python train.py --n_layer=26 --d_model=256 --n_head=16 --n_kv_head=16 --head_dim=32 --d_mlp=1024 --vocab_size=2048 --activation="squared_relu" --norm="rmsnorm" --norm_place="pre" --norm_eps=1e-06 --positions="rope" --rope_base=27200.0 --rope_fraction=1.0 --qk_norm=false --attn_scale=0.177 --bias="none" --tie_embeddings=true --parallel_block=false --extras=["paired heads"] --init="normal" --init_std_qkv=0.0427 --init_std_o=0.053 --init_std_up=0.0611 --init_std_down=0.0611 --optimizer="adam_hyperball" --lr=0.00522 --beta1=0.9 --weight_decay=0.0 --lr_head=0.00601 --grad_clip=1.0 --warmup_steps=200 --schedule="wsd" --decay_fraction=1.0 --decay_shape="cos" --final_lr_fraction=0.1 --batch_tokens=[32768, 65536, 98304] --seq_len=256 --doc_mask=true --z_loss=1e-05 --train_tokens=435400000 --steps=7448 --dataset="wikipedia_en"
Each number is 128 + 24 x the weight over its row's rms, rounded and kept within 0 to 255. Layers, rows and columns count from 0. The size above them is the row's rms in percent of the matrix's.

# layer 7 MLP down (transposed), 1024x256, rms 0.0612, rows 893-919, columns 128-255
size [103  93 102 104 104  97 101  97  97  94 104 100  98 100  93 104 104  99 104 104  98 100 102 101 100  97 106]
[[168 141 141 175 127  78 119 156 147 149 108 116 124 121 132 139 152 108 109 145 156 157 100 157  88 125 143  90  83 144 118 100 159 118 124 165  96 151 162 120 100 104 130 125 112 108 127 149 177 115 132 139 145 177 146 157 132 139 171  92 106 151 154 133 118 141 108 122 129 111 118 118 122 185 145  97 129 116 153  86 150 119 169 156 139 146  73 153 131 132  83 129 139 153 119 111 121 117 113 131 168 128  71  99 170 139 119 142 103 109 117 116 129 125 121 108 123 180  96 163  92 173 131 137 163 136  74 175]
 [111 117 141 155 187 125 117 103 111 154 136 118 136 150 116 170 134  96 107 115 140 143 134 160 132 139 106 157 114 152 123 154 120  81 151 126 107 155 144 147 136 170 135 133 122 113 157 107 143 132 108 113 154 156 103 115 109 131 153 142 166 154 119 132 154 156 125  98 110 142 147 112  99 101 135 129 109 141 121 127 138 151 134 149 111  86 142 155 154  74 121 154 141 137 122 115 130 152 110 127 140 126 109  92 150 126 129 135 150  98 161 152 159  99 124 119  88 141  95 154 114 109 126 118 132 137 117 116]
 [123 126 143 116 170 132 127 103 106 148 134 105 130  75 112 138 148  94 122 150 123 151 104  93  72 113 112 138 143 118 141 134 154 137 145 129 149 141 105 129 143 165 177 141 138 124 127 119 107 108  81 162 105 101 184 104 139 154 133 154 144 105 121 196 118 103 113  87 129 157 108 153 122 125 119 125 118 134 135 129 117 150 112 112 151  93  98 115 110  73 123  91 188 123 104 145 137 110 118  84 141 138 141 154 121 125 129 129 140 108 127 138 127 150  79 143 137 132 149 119 114 109 157 163 143 101 106  86]
 [116  73  87 110 128 140 148 145 148 133 178 111 121 152 123 133 101 123 142 135 131 146 108 125 120 104 131 138 117 110 118 121  92 122 127  84 108 127 103 185 126 131 113 112 132 119 108 155 155 231 115 153 137 137 152 171 112 126 115 121 152 135 105 169 118 144 101 165 101 127 101 146 116 152 137  94 143  90 122 113 128 119 105  80 113 125 134 157 124 114 118 151 138 152 139 100 140  94 121 144  86 165  89 120 168 116 117 125 124  90 143 150 144  97 103 158 178 123 121 124  74 164  74 109 133 111 113 100]
 [123 101 112 150 135 110 101 154 100 138 110 159 126  45 172 134 119 142 105 159  95 112 110 133 134  95 145 108 135 135 169 104 117 124 142 131 174 155 155 114 132 119 126 162 121 149 150 110 139 149 117 141 130 134 173 123  81 125 136 140 136 137 134 118 146  96 136  94 169 101 127 135 159 158 145 132 116 109 107 173 133 123 144 116 112 119 163 107 127 121 131 130 127 110 141 135 165 127 132  49 149 150 166 131 166 124 117 192 121 142 142 127 111 179 115 155 124 117 100 183 128 148 120 175 120 171 162 113]
 [ 85 113 122 152 111 147 131 183 116 127 112 142  87 113 128 145 139 140 132 135 124 112 106 158 140 132 160 114 153 133 127  67 117  84 166 123 124 135 159 139 109 127 130 100 123 156 105 118 111 132 144  95  88 144 142 185 118 104 134 148 130 131 177 125 104 146 140 105 110 101  83 104 158 172  98 106 166 115 112 118 112 134 104 140 111  80 129 176 103 103  94 176 155 132 146 141 103 138  83 107 141 155 150 102 132 109 124 122  89 121 131 158 131 155 144 130 146 159 114 145 158 153 129 123 158 142 109 117]
 [146 107 124 113 153 149 142 119 136 108  84 135 119 104 166 154 165 156 114 106 147 135 110 127 110 146 133  96 121 133 101 126 170  79  97 153 135 124 170 146 119 116 139 122 125 130 141 101 133 116 154 126 123 149 126 125 145 155 138 137 153 173 146 100 128 170 128  65 121 108 118 113 160 144 118 105 183 131 164 110 136 151 111 119 126 176 101 146 149 148 112 113 138 133 142  68 144 102 146  85 115  90  74 105 139 103 112 122 139 127 130 125 123 135 113 126 112 130 144 165 151 123 129 142 100 124 127 186]
 [ 99 122 105 111 157 130 114 108 122 126 134 126 149 118 127 136 114 132 107 130 149 160 149 123 164 134 137  88 144 138 103 144 118 129 144 163 104 156 125 116 122 162 156 133 128 155 135 106 107 123 137 117 114 166 105 169  94 103 140 121 147 121 112 157 132  95 107 117 110 125  93 121 150  99 124 139 161 128 155 111 143 130 173 117 104 113  99 147 137  96 125 144 176 159  99 132 138 141 135 112 118 178  96 144 163 112  95 121  96 100 140  97 142 140 106 130 132 107 143 144 142 118 100 180 113 140 164  95]
 [150 105  98  62 141 106 137 121  89 124 130 101 134 111 104 174 104 102 156 106 137 109 137 157 112 102 166 101  82 125 140  98  99 118 128  91 124 122 158 108  97 135 143 151 120 106 140 177 104 133 107  82 141 119 196 150 173 183  85 102 127  78 120 130 125 133  82 110 121  93 109 145 134 137 131 148 115 122 111 110 118 110 124 136 145 148 128 187 156 149 140 154 146 153 127 127 133 144  93 103 133 164 116 121 133  85 122 111 135 131 128 143 102 120 157 163 139 126 109 139 173 145 176 138 132 151 108 131]
 [ 87 131 121 126 107 116 102 105 152 136 137 110 131 117 102  96  99 133 144 106 105 142 152 122  81 140 105 123 133 151 123 121 158 104 113 127 120 145 125 147 148 117 136 101 152 135 106 133 114 142 111 173 176 143 107 176  93  93  67  60 120 120 134  99  49 110 140 149 146 122 138 122 137 108 119  99  92 143 154  97 151  89 110 128 133 157 126 121 138 116 133 129 144  96 152 128 146 146 159 124 147  90 114 116 132 128 118 113 132 125 137 113 173 147 128 125  99 129 122 125 129  89 165 126 135 114 118 136]
 [ 95 105 131 161 140 101 164 124  80 162 113 146 127 139 115 100 158 133 112 115 106  97  77 119 142 111 138 144 165 105 119 115  96 153 113 104 104 151 142 147 125  96  98 129 172 177  97 127 115 134 124 135 119  85 146 122 108 136 120 155 120  97 112 121 126 124 149 123 102 114 166 186 104 148 124 134 143 167 129 159 102 151 120 125 115 133 157 119 149  90 169 140 148 131 121 140 129 129 106 158 100 118 139 106 137 107 126  90 118 152 119 164 109 109 118 107 133 102 139  83 158 103 131 153 114 118 120 142]
 [143 109 120 100 156 146 166 114  97 118 106 147 147 109 138 140 138 125 150 144 107 121 109 138 148  91 170 124 146 137 159 155 151 111 120 102 110 183 111 134 136  95  95  92 164 122 113 141 125  87 125 127 168 117 145 116 140  88 149 119 116 152 111 152 126 132 125 136 163 116 148 190 111 106 119 119 155 113 112 108  94 121 124  88  74 153  96 128 147 111 149 151 175 114 155 130 137  96 120 157 130 103 114 124 162 108 126 117 128 121 133 131 132 111 152 132 134 154 119  98 109 119 150 108 113 161 172 180]
 [113 117 108 118 136 182 129 147 111 120 122 129 107 121 162 133 154 161 117 166 124 133 119  79 172 113 119 123 118 116 145 112 136 100  97 132  75 168 126 134 130 166 131 119 101 104 137 113 148 132  92 123 128 143 146 136 141 115 134 153  70 130 156 115 148 127 122 141 147 109 129 106 147 126 140 105 176 169 119 127 142 141  77 164 138 163  84 127 127 114 177 121 149 125 127 157 140 166 122  64 112 124 110 160 100 122 151 168 168 120 146 102 145 116 120 119 105 108 138 141 130 142 148 143 122 156 117 126]
 [109 126 110  95 172 132 124 158 113 154 170 162 132 129 112  96 140  93 159 150 154 138 176 132 135  94 159 109 101 130 121  79 122 127  90 175 165 101 110 155 162 134 106 112 133 139 116  86 140 128 155 109 104 109 117 152 129 132 151 133 141 141 123  98 117  94 137 155 145 140  79 157 153 138 121 121 150 146 130 115 115  83 137 126 126 125 130 119 171 120 127 118 170 159 136  84  93 140 141 143 116 140 155 139 151 111 151 102  97 164 171 135 158 151 115 154  92 131 125 136 166  95 132 164 147  97 181 180]
 [143 113 133 126 117 138 160 103 164 158 134  73 114 116 108 157 152 118 148 137 127 146 147 131 114 129 152 129 110 139 153 118 153 108 162 136 110 115 129 146 142 108 118 116 100 137 127 116 155  91 158 124  86 117 134  87 131 169 101 132 134 107 144 127 153 106 126 138 128  93 165 165 119 168 102 130 143 135 115 146 100 106 142 138 148 113 119 124  81  84 130  83 155 161 148 145  85 147 120 123 164 113 105 143 143 141 146 113 109 151 140  71 178 162 161 155 156 110  99 153  61  80 138 136 113 131 114 154]
 [131 132 123 130 104 159 107 124 118 107 122 148 112 163 129 133 119 104 177 115 153 144 105 162 149 129 112 127 165 115 116 115  93 120 104  88 144 154 128 188 146 108 126 165 147 117 128 167 133 110 127 105 133 174 136 140  91 153 165  91 151 118 138  90 141 149 121 163 117 166 139 186 142 112 134 130 126 155 139 107 107 120 161 140 141 137 164 105  84 131 130  89 114 135 115 120 136 147 128 140 156 143 121 128 130 133 149 126 102  99 160 115 128 120 164 157 140 100 116 133  99 139 108 135 112 127 105 159]
 [ 91 103 144 119 157  89 175 132 136 133 148 102 104 130 174 138 132  90 120 141  91 146 105 168 131 167 112 165 122 111  67 109 158 116 162 126 109  87 112 111 119 140 108 113 149 120 145 125 119 113 136 181 158 164 132 140 125 132 112 128 120 132 100 133 123 140 139 113 126 115 103 131  88 122 138  90 123 174  98 117 155 169 143 137 165 116 133 141 119 129 140 118 122 164 142 109 128 112 112 163  90 109  95 119 152 133 131 108 126  91 133 133 154 106  92 122 140 126 138 139 126 125 105 112 129 102 141 135]
 [137 113 155 132 181 130 142 114 108 119 100 144 154 131  95 102 126 119 116 101  96 138 123 146  83 171 144  90 108 181 108  87  84  74 118 129 124 123 113  97 101 129 147 128 123 117 133 105  58 152 116 137 143 113 166 109 155 131 174  97 156  96 146 173 127  89 159 192 135 117 157 157 151 129  92 121 108 135 112 136 127 120 151 127 112 138 129 124 104 106 172 141  90 113 134  88 134 122 158 111 148 112 135 148 101  88 137 115 170 102 140 107 111 135 117 128 124 103 125 137 113 118 103 156 130 150 129 119]
 [164 123  94 109 165  95 152 128 122 106  91 149 158 135 125 139 143 117 139 108 125 150 138  68 121 105 131  97 152 129 111 128 138 145 126 147 153 140 149 178 149 132 118  99  78 132  97 154 135 117 115 130 126 164 108  96 122  90 114 113 114 162 146 158 132 140  83 111 136 121 148 118 136 109 107 105 138 123 138 112  81 122 132 162  86 105 128 108 151 115  96 160 158 151 128 140  78 110 142 166 143  93 120 145  81 156 132 113 135  99 141 113 135 154 133 130  74 184 119 133 115  71 121 146 165 108 126 104]
 [148 143 139 107 130 118 102 135 109 122 164  83 150 177 131 168 133 139 149 125 144 130 124 188 121 100 129  85  92 123 180 168 158 165 136 149 131 147 101 106 184 124 165 112 158 105 118  97 114 121 133  73 156 104 127 118 144  75 140 156 106 137 108 157 113 110 108 134 155 151 116 149 172 119 127 164 133 154 151 120 131 145 122 138 134 161 131 103  93 113 137 121 137 126  97 140 164 133 128 157 129 137 160 158 155  99 128 144 150 122 149 127 110 173 125 105 103 151 128  81 112 140 147 159 118 136 124 168]
 [156 114 162 160 112  94 132  91 148 120 103 131 127 129 148 118  97 151 164 108 122 120 142 167 153 111 105  94 101 199 131 112 139 140 127  80 137 145 142 125 130 131 174 123 117 117 146 119 115 132 166 149 146  93 102  96 105 148 136 143 127 127 118  88 127 119 111 118  82 104  91 151 133  87 153 154 127 143 131  93 121 112 132  86  90 146 131 123  96 156 122 121 113 136 184 145  85 118 128 143 147 108 165 190 136 101 126 139 129  94 135 145 143 109 136 100 146 149 124 141 124 122 136 169 126 138 168 155]
 [160 111 113 134 148 100 124  90  99  96 120 124 152 134 135 114  72 152 123 121 115 118 137  88 164  94 117 140 138 135 121 150  88 147  99 111 126 118 150 183 114 179 135 126 159 164 111 149 116 115 129 131 158 123  93 140 166 138 142 158 179 112 123  87 162 134 134 140 106 108 138  85 120 105 132 116 153 141 165 154 121 160 112 139 115 183 144 132 143 104 169 137 161  95 124 128 117 156 167  85 116 117 142 143 135 128 141 126 143 141 125 136 169 127  81 108 184 114 102  78 141 136 144 124 154 107 143 165]
 [ 99 122 159 134 145 106 171 128 101 139 107 124 123 119 103  94 130  84 148  96 157  76 147 138 170 127 114 101 143 183 157  98 150 125 134 131 143 162 146 127 154 113 184 129 113 130 154 156 146 123 121  86 119 100 125 158 144 153 141 135 152  92 135 115 145 122 138 155 131 135 111 135  76  97 117 145 156 115 146 171 121 127 143 117 143  76 118 141 112 109 131 133 136 110 135 179 113 111 131 160 172 111 147 100 122 129 103 140 142 136 113 111  90 124 169 159 138 134 146 120 125 173 158 145 118 153 105 148]
 [155 145 146 147 135  82 137 119  96 127 184 128 124 153 134 135  98 118 203 156 195 105 102 160 126 102  78 117 122 123 113 103 130 100 116 125 165 124 103  95  94 141 111 127 132  90 146  94 115 106 143 123 183 135 165 107 156 116 138 145 116 108 138 107 121 146 117 116 137  99 157 130 134  82 153 149 100 124 153 140 116 158 125 107 111 107 125 134 130 107 153 116 109 168 165 160 111  94  92 121 161 132 153 105 108 134 121 118  90 122 177 160 130 145 105  99  84 108 127  83 124 128 181 136 167 132 162  81]
 [122 100 159 146  99 140 119 112 164 137 141 153 138 125 146  73 121 145  59 156 164 134 117 129 109 132 149 130 119 122 129 123 123 138 116 157  92 119 123 123 141 141 131 106 138 141 117 108 132 137 136 112 141 133 140 139 130 157 135  81 162 169 155 136 184 168 144  83 133 134 181 109 141  96 112 114 170  99 154 121 130 103 140 125  84  78 116 135  78 144 137  85  84 111 148 141 131 135 163  58 152 147 137 117 154 160 135  64 135 131 147 117  94 125 122 158 119 107 105 111 140 120  97 144 166 109 101 189]
 [107 136 135 152 162 107  93 178 138 116 151 110 129 134 134 101  97 101 175 127 143 135 132 136 144 157 116 158 148 134 119 125 141 124 127 148  84 127  93 180  61 175 127 117 118  99 139 123 110 136 150 131 134 143 143 140 109  86 146 123 148 118 146 152 131 164 147 125 118 155 162 170 126  99 132 147 104 161 126 116 176 109 109 132 190 176 140 109 125  99 110 107 111  95 162 147 120 130 146 123 118 176 140 134 154 132 138 137 180 129 106 108 134 101 136 106 143 156  87 154 135 118 142 153 116 102 106 105]
 [159 116 127 120 151 134 187 126 122  89 100 121 136 149 117 139 144 121 108 141 137 127 110 132 155  85  67  96 129 148  95 132 104 129 112 152 131 127 140 116 101 152 177 110 115  71 143 145 110 123 125 163 149 126 125 124  95 163 143 155 118 105 116 107 146 121  90 143 140 147 134 162 114 155 157 105  89 124 182 125 103 133 144 157 137 117 167 132 114 126 158 128 156 140 160 166  93 126  74 133 139 137 139 139 106 150 123 132 145  92 108  82 132  69 153  72 109  91 137 160  86 153 134 125  97 106 135 150]]
# layer 7 MLP up, 1024x256, rms 0.061, rows 894-920, columns 128-255
size [ 96 103 106 102  95  97  95  96  96 104  97 104 103  89 103 103  99 105 109  98  96 105 100 103  95 105 102]
[[157 139 129 137 126 127  96 147 155 117 121 124 115 115 156  92 103 115 106 173 118 142 132 106 131 110 124 104 113  76 156 145 197 166 122 122 144 108 135 147 164 103 132 118 126 167  96 148 124 124 124 124  82  98 200 109 111 132 112 105  91  83  81 137 112 125 135 147 151 110 151 113 126 191 126 128 137 112 156 120 121 114 128 130 171 127 136 112  90 121 112 106 116 103 118 135 114  84 120 131  95 137 150 150  63  92 151 162 125 142 103 120 125 157 155  84 147 131 179 124 145 167 111 120 153 125 101 128]
 [145 136 111 155 111 114 135 166 140 113 118 150 125 107 129 109 115 107 106 140 147 127 117 137 159 125 107 102 131 126 118 104 140  93 104 115 146  89 109 128 118 100 127 126 127 134 163 116 136 118 137 113 121 179  63 159 127 120 148  84 107 164 130  90 110 116 178 119 150 115 146 129 121 103 136  86 161 154 113  69 136 115  99 170 150 143 149 108 133 176 169 127 113 101 154 112 112  95  96 162 139  91 135 110 174 152 127 122 102 143 139 109 118 131 137 128 111 128 154 162 134 186 128 125 163  94  96 114]
 [152 138 157 121 131 143 140 145 123  84 149 110 148 106 137  80 128  61  87 113 116 123 122  89 120 107 124  83  84 120 168 150 143 138 149 114 142 122 163 126 133 126 158 114 112 186 151 146 165  87 163 167 163 109 107 139 116 164 110 155 132 116 133 148 110  95 169 134 114 135 102 131 151 113 129 167 144 142 147 147 176 100 153 173 129 120 175 129 140 152 153 114 119 118  82 124 109 122 162 155 135 111 138 155 105 138 141  86 159 120 129 122 118  83 135 113  95 136 169 128 127 116 109 123 111  73 114 128]
 [104 173 145 135 113 110  80 120 144 152 147 140 151 139 104 116 112 129 143 105 170 126 147 104 113 159 136 112  97 144 120 129 136 115 117 172 135  84 140 149 126  93  92 112 138 115 112 110 133 184 170 133 156 150 109 124 174 135 122 156  95 131 116 148 156 120 102 121  91 159 117 116 119 141 123 130 114 169 168  76 116 114 127 159 143 153 103 132 146 119 169 102 127 102  61 130 109 114 164 152 127 142 124 117 112 146 151  90 120  89 118 138 114  84 167  83  84 140 102 125 113  96 114  89 127 120 161  95]
 [167 153 126 123 123 130 133  55 148 137 163 130 189 109 126  77 122 110 124 145 132  85 148  95 108 116 129 150  71  87 108 145 112 175  71 134 113 110 116 141 137 116 134 137 140  91 153 102 153 138 107 153 114 153 153  81 161 169 116 118 132 135  92 109 110 128 120 106 146 129 143  94 107  81 168 138 114 129 155 114 134 128 153 114 138 167 120  79 143 165 136 136 110 116  98 134 171 102 174 131  95  56 106 135 130 154 124  97 134 146 134 120  77 116 130 114 110  96 146 144 121  91 125 143 106 134 140 120]
 [114 142  96 144 118 125 143 124 166 151 188 142 127 136 103  96 146 133  91 148 115 108 142 137 127 109 124 138 124 114 146 148 120 178 175 116 116 124 112 110 134 147 136 137 166 131 133 151 145 178  79 135 118  98 120 142 135 137  82 111 103 123 117 150 156  84 151 170 108 117 120  94 122 121 122  94  89  88  73 152 109 109 142 137 133 111 118 111 116 127 125 132 126 121 144 150  92 118 164 128 148 146 119 111 151 172 126 137 137 150 114 135 145 125 136 153 157  90 148 102 109 135 113 120 147  97 101  82]
 [100 131 160 150 120 186 128 115 119  86 144 165 140 104 118  80 162 133 114 145 125 160 121 145 149 157 111 164 128 129 137 119 150 118 136 120 122 109 146 137 165 118 146 127 146 129 137 147 153 118 116 152  72 101 129 121 132 146 100 167 106 105 141 138 134 121 133  90 142 140 117 144 101 135 129 111  94 114 133 138 148 129  95 148 168 109 155 104 112 148 107  89  98 115 166 103 123 106 112  94 120  85 126 121 101 137 132 120 142 151  98 126 120 127 142 124 111 123 106 121  57 181 135 111 157  92 123 144]
 [121 117 171 139 109 128 116 116 151 141 121 105 169  73 120 108 142 136  86  79  99 105 103  86 146 168 149 128 118 138 141 114 163 131 173 143 162 143 163 126 175 126 122 128 106 146 103 116 119  78 142 164 126 117 117 119 166 126 125 122 124 126 119 132 135 107 149 135 101 140 110 131 100 131 151 124 121 141 157 138 150 160 184 119  85 126 135  99  86 129 118 150 143  77 141 124 108 112 130 132 129 101 128 130 105 164 149  91 146 127 117  84 123 127 149  90  87 163 123 136  81 123 115 136  86 143 145 138]
 [134 105 136 120 144 155 133 129 118 130 148 148 142 135 138 133 149 137 137 152 135 129 120 126 140 115 143 144 114 138 129  99  91 123 140  99 122  76 127 137 107 136 112 152 136 127 175 137 172 134 109  60  68 109 146  92 170 145 147 167 155 119 166 137 190 161  97 114  97 145 115 115 123 150 128 128 127 109 113 153 110 167 164 104 127 139 135 156 146 126 121 109 123 136  70 119 109 138  74  90 150 177 128 111 122 151 128 167 148 146 145 147  93 132 141 165 183 133 135 117 150 162 116 117 101 123 151  93]
 [120 156 141 120 110 105 136 141 155 129 158 147 132 168 111 146 144 131 102 133 108 118 209  97 121 119 127  95 128 166 135  75 147 105 155 152 106 139 106  90 138 130 149 118 102 105 138 146 146 120 124 124 134 155 125 111 159 105 105 155 151 111 119 115 173 138 122 118 125 152 107 114 128 137 142  91  92 117 123  80 141 147 132 173 156 145 126 141 122 200 102 115  93 113 139 114  87 147 123  79 148 148 111 166 147 153 150 168 136  96 120  92 124 132 135 123 129 124 125 163 130 165 137 127 178 145  98 128]
 [126 128 146 119  92 106 136 108 129 138 121 121 185 103 176 146 123 118 110 106 114 124 113 117  44 164 162 142 124  73 148 148 127 138 146 144 114 124 165 132 154 129 114 113 109 151 112 115 169 107 129 144 126 138 142 163 133 139 120 155  95 114 165 181 160 112 104 125 115  87  77 136 128 151  95 113 100 122 153 182 123 141  96 148 140 115 189 122 142 105 167 121  95  81 133  97 128 128 147 101 119 138 149 109 106 130 153 153 109  86  94 148 161 138 104  90  88 154 114 139 134 127 152 102  96 128 133 140]
 [160 176 142 140 112 125 154 130 108 142 163 144 148 112 134 118 107  75 145 134 119 120 143 171 118 143 124  97 140 134 134 141 162 143 119 124 139 131 139 120 145 116 196 126 177 169 123 137 124 137 147 150 146  94 111 117  90 169 143 121 158 157 115 140 137 137 101 101  93 156 102 136 129  94 134 158  90  94 169 123 118 131 142 145 100  94 149 169 102 153 117 147 104 121 119 132 148  76 123 153 126 126 126 103 134 103 128  99 131 112  99 139 119 115 135 121 128 159  97 118  82 140 139 115 128 132 117 136]
 [100 132 132 111 132 138 169 147 114 103 110 118 118 101 131 152  96 150 101 139 103 158  91 146 147 178  81 139 140  90 149 148 114 157 156 105  91 168 147 119 143 120 156 161 178 155 129 140 131 147 106 139 147 152 138 124 126 130  63 141 122 134 107 163 143 132  99 101 125 144 137 138 110  93 117 160  86 134 124 143 152 204 108 119 125 105 112 136 119 138 149 155 129  97 124 121 143 117 117  98 159  98 110 127 107 129 114 144 163  92  84 124 100 118 136 123 167 127  72 114  97 179  93 107 123 160 111 102]
 [ 96  84 122 151 132 102 131 142 115 109 117 176 132 150 161 104 123 136 124 142 137  98 129 125 154 159  88 108 151  93  98 123 155 133  95 178 121 125 162 121  86 127 137 134 136 120 147 130 134 143  83 135  91 121 168 150 106  79 128 144 117 151 169 113 134 127 136  87 147 170  79 120 133 130 109 132 105 118 166  86 138 125 123 146 107 169 126 115 134 140 154 145 110  96 103 101 163 102 130  91 134 150 116  93 144 120 125 140 116  94 116 150  92  96 107 110 121 181 111 141 148 180 136 114 126 133 128  80]
 [169  94 142 145 123 163 145 102 135 120 118 107  82 114 144 127  90 122 127 115 119 118 164 114  87 133 127 106  91 162 114 119 157 171 185 130 123 112 141  70 144 152 132 108 117 132 118 118 113 115 124 112 102 127 138 101 194 108 107 114 152 165 121 145 114 148 144 118 149 105 140 147 142 145 153 127 117  90 148 190 119 142 112 142  87 135 121 122 131 136 101 153 140 115 151 115 118 138 123 109 128  88 131 122 174 107 148 148 152 132 134 111 147 146 149 131 169 140 149 129 144 179 110 148 121 140 113  95]
 [123 132 148 142 130 115  85 140 177 121 183 151 160  98  95 114 135 147 103 103 115 109 145 140 131  85 128  87 109 143 145 117 132 141 119 125 117  80  92 120 170  99 149 136 159 148 143 119 158 143 104 124 118 151 151  92 158 148  89 133 140 139 117 143 126 165 102 101 135 136 145 139 167 113 136 118  88 115 141 155 117 133 117 121 137 111 143 143 150 135 114 162 114 116 144 124  95 153 132  83 148 147 146 138  98 119 134 140 127 138 102 127 102 134 137  93 106 131 137 134 161 131 135 108 159 147  79  99]
 [121 121  72 132 103 116 131  96 130 164 162 135 143 104 140 138 151 122 116 158 165 108 156  95 140 125 109 172 132  87 153 189 162 140 151  92 173 102 132 147 126 112 129 133 135 123 144 108 174  73 169 118  92 135 128 148  90 117 119 126  96 178  93 112  97 159 133  73 119 123 107 119 129 117 148 122 163 165 139  74 105 119 115 114 152 100 166 102 111 139  86 122 139 164 118 129  96  99  99 103 120 147 140  99 130 173 126 128 101 137 111 103 129 123 133 124 137 127 151 127 132 152 147 100 131 108 132 103]
 [151 131 148 160 109 141 121 120 168 156 151 132 123 142 114 114 135 171 103 119 143 131 149 107 102 181 122 162 111  94 103 163 120 103 118 121 112 114 121  84 130 106 119 139 161 126 139 110 130 120 133 129 129 115 156 136 144 182 109 113 125 123 110 105 129  74 132 146 135 112 133 109 129 173  89 149 102 120 114 156 141 125 153 104 131 128 131 144  91 120 126 131 111 116 111 124 157 155 143 104 136 179 122  71 159 133 124  95 111 137 116 117 109 139 102 119 173 118 125 116 152 162 129  90 131 108 107  86]
 [ 98 120 131 115 103 113 161 124 158 170 127 121 130  77 187  78 115  85  70 116 115 103 140  91 128 148 124 170 136 130 139  81 139 127  97 125 127 112 167 153 167 127 115 141  87 117 121 143 148 119 120 153 122 149 157 135 158 150 147 143 132 120 144 114 148 144 103 108  69 137 107 127 103 114  79  90 142 151 135 124  99  85 146 139 146 119 148  99 165 134 112 140 105 102 169  89 141 127 128 118  83 134 104  92 137 138 143 152 103 107 112 126 154  88 121 140 106 168 135 168 144 127  89 126 147 156 141 100]
 [120 155 125  99 127 137 102 128 167 148 109 133 148 159 118 115 142  85 139 120 165 123 131 130 115 125 146 146 111  83  99 135 160  88 101 174  81 110  88 113 127 125 100  95  92 139 118 137 148 135  97 122 153 148 133  83 148 111 149 125 141 144 171 195 134 155 157  77 162 129 150 145 106 148 115  95 145 125 150 173 187 142 139 145 142 173 100  93 127 130 141 122 118 124 101  79 130 163 154 152 151 161 116 115 142 137 154 122 122 109 129  71  98 149 140 152 144 147 123 138 117 105 126 126 147 104 111 123]
 [112 112 139 138 100 145  96 123  86 116 110 142 124 161 110  93 123 115  78 163 157 112 191 130 114 166  98 124 116 117 131 138 132 130 180 146 119 126 107 121 156 123 142 140 110 151 159 144 167 117  96 151 145 165  81 107 122 109 120 131 152 107 158 169 131 133 138 146 117 127 120 127 144 129 130 126 151 121 114 121 156 164 112 134 172  92 130  98  86 134 126 168 104 128 117 128 193 121 155 136 154 104 121  98 120 154 135 142 156  72  85 133 139 133 142 104 129 131 138 144 117 136  83  78 161 144 125 119]
 [128 126 120 119  99 114  83 164 142 195 125 119 124 149 148 140 110 159 134 175 139 150 149 101 112 114 156 142  90 118 109 106 107 118 129 158  88  84 112 114 121 135 104 144 160 150 152 100 145 171 108 166 116 159 136  92 153 114 116  95  51 136 113 139 149 161 114 107 157 111 134 130 138 157 153  97 104 143  95  96 142 100 101 170 103 143 135 131 102 140 129 149 132 140 135  67 125 148 128  75 105 179  99 142 123  90 152  82 149 113 148  99 160 121 124 115 143 138 143 165 153 103 102 114 145 101 150 140]
 [133 114 105 136  98 138 100 160 179 148 117 124 147 141 137 128 130  75 116 135 120 138 186  96 137 108 177 136 144 109 136 132 134 128 112 125  86 117 146 157 190 116 134 139 191 142 101 120 152 121 115 116  84 118 103 142 119 144 153 136 113 138 126 115 145 138 132 144 150 115  89 117 109 126 129 122 143 126 123 145 119 113 173 152 110 146 162 140 127 167  97 137 130 126 113  91 126 129 125 156 153 105 122 142 165 122 127 123 169 128  84 112  98 118 134 114 124 132 145 163 149 142 112 111 114 151 103 123]
 [133 159 127  88 138 142 154 132 119 120 124 144 132  75 111 137 155 109 135  92 106 146 164 171 152 105  98 117 120 145 159 135 137 157 146 127 183 147 169 127 152 142 153 135 128 144 126 148 136 135 110 135 112 139 103 154 111  97 137 136  98 121 120  99 119  89 117 164 133 137  76  98 127 159 109 123  60 159 105 122 119 151 127 131 201 151 169 148 173 103 121 158 161 131 130 128 168 111 141 152 128  98 155 132  96  96 153 168 137 140 109 140 123 115 117 127 117 115 145 135 131 143 155 120 107 146 127  95]
 [142 104 106 130 126 106 133 112 107 110 132 151 132 110 165 115 109 119 141 136 153  94 121 128  69 101 127 154 111  75 116 117 100 114  87 149 148 149 108  96 154 154 112 160 133 121 110 144 164 114 187 163 136 129 131 128 161 164 133  91 103 109 125 130 107 124 173 134 110  82  74  97 123 137  98 100 109 123  96 147 148 151 138 146 136 111 109 133  95 127 137 143 135 147 133  98 121 133 148 115 136 112 151 141 151 117 149 147 109 134 188  86 148 140 103 110  94  71 114 129 139 114 136 128 132 108 118 137]
 [162 138 119  83  89 138 135 107 142 116 141  95 108 135 174 115 128  93 122 130 139  88 120 121 112 138 134 150 130  94 142 119 132 145 187 135 124 115 133 145 122  83 103 100 129 132 149 130 144 114 129 118  88 167  79 151 115 101 135 101 140  80 120 168 116 160  94 101 116  77  93 102 152 120 128 118 134 136  75 137 150 144  94  90 121  89 138  89 127  89  64 110 128 118 135 118 139 115 127 124 102 114 138  87 140 109 163  99 144 153 141 142 165 163 150 157 117 105 120 111 155  90 132 106 148 115 102 101]
 [108 105 117 158 120 140 125 106 129 164 103  99 139 130 134 111 121 114 107 117 174 120 159 117 135 122  81 111 121  98  93  98 101 115 162  84 165 103 148 101 116 107 105 123 109 138 115 123 132 122 147 110 127 148 145 110 142 169 127 131  91 111 149  87 100 119  77 152 120 101 111  79 148 151 118  72 159  87 146  91 126 117 195 129 172 174 134 108  99 134 119 151 133 109 147  93  95 117 115 125 177 120 135 122 161 112 152 104  95 151 103 111 153 161  91 116  99 143 133 108 106 141  94 148 134 136 124 112]]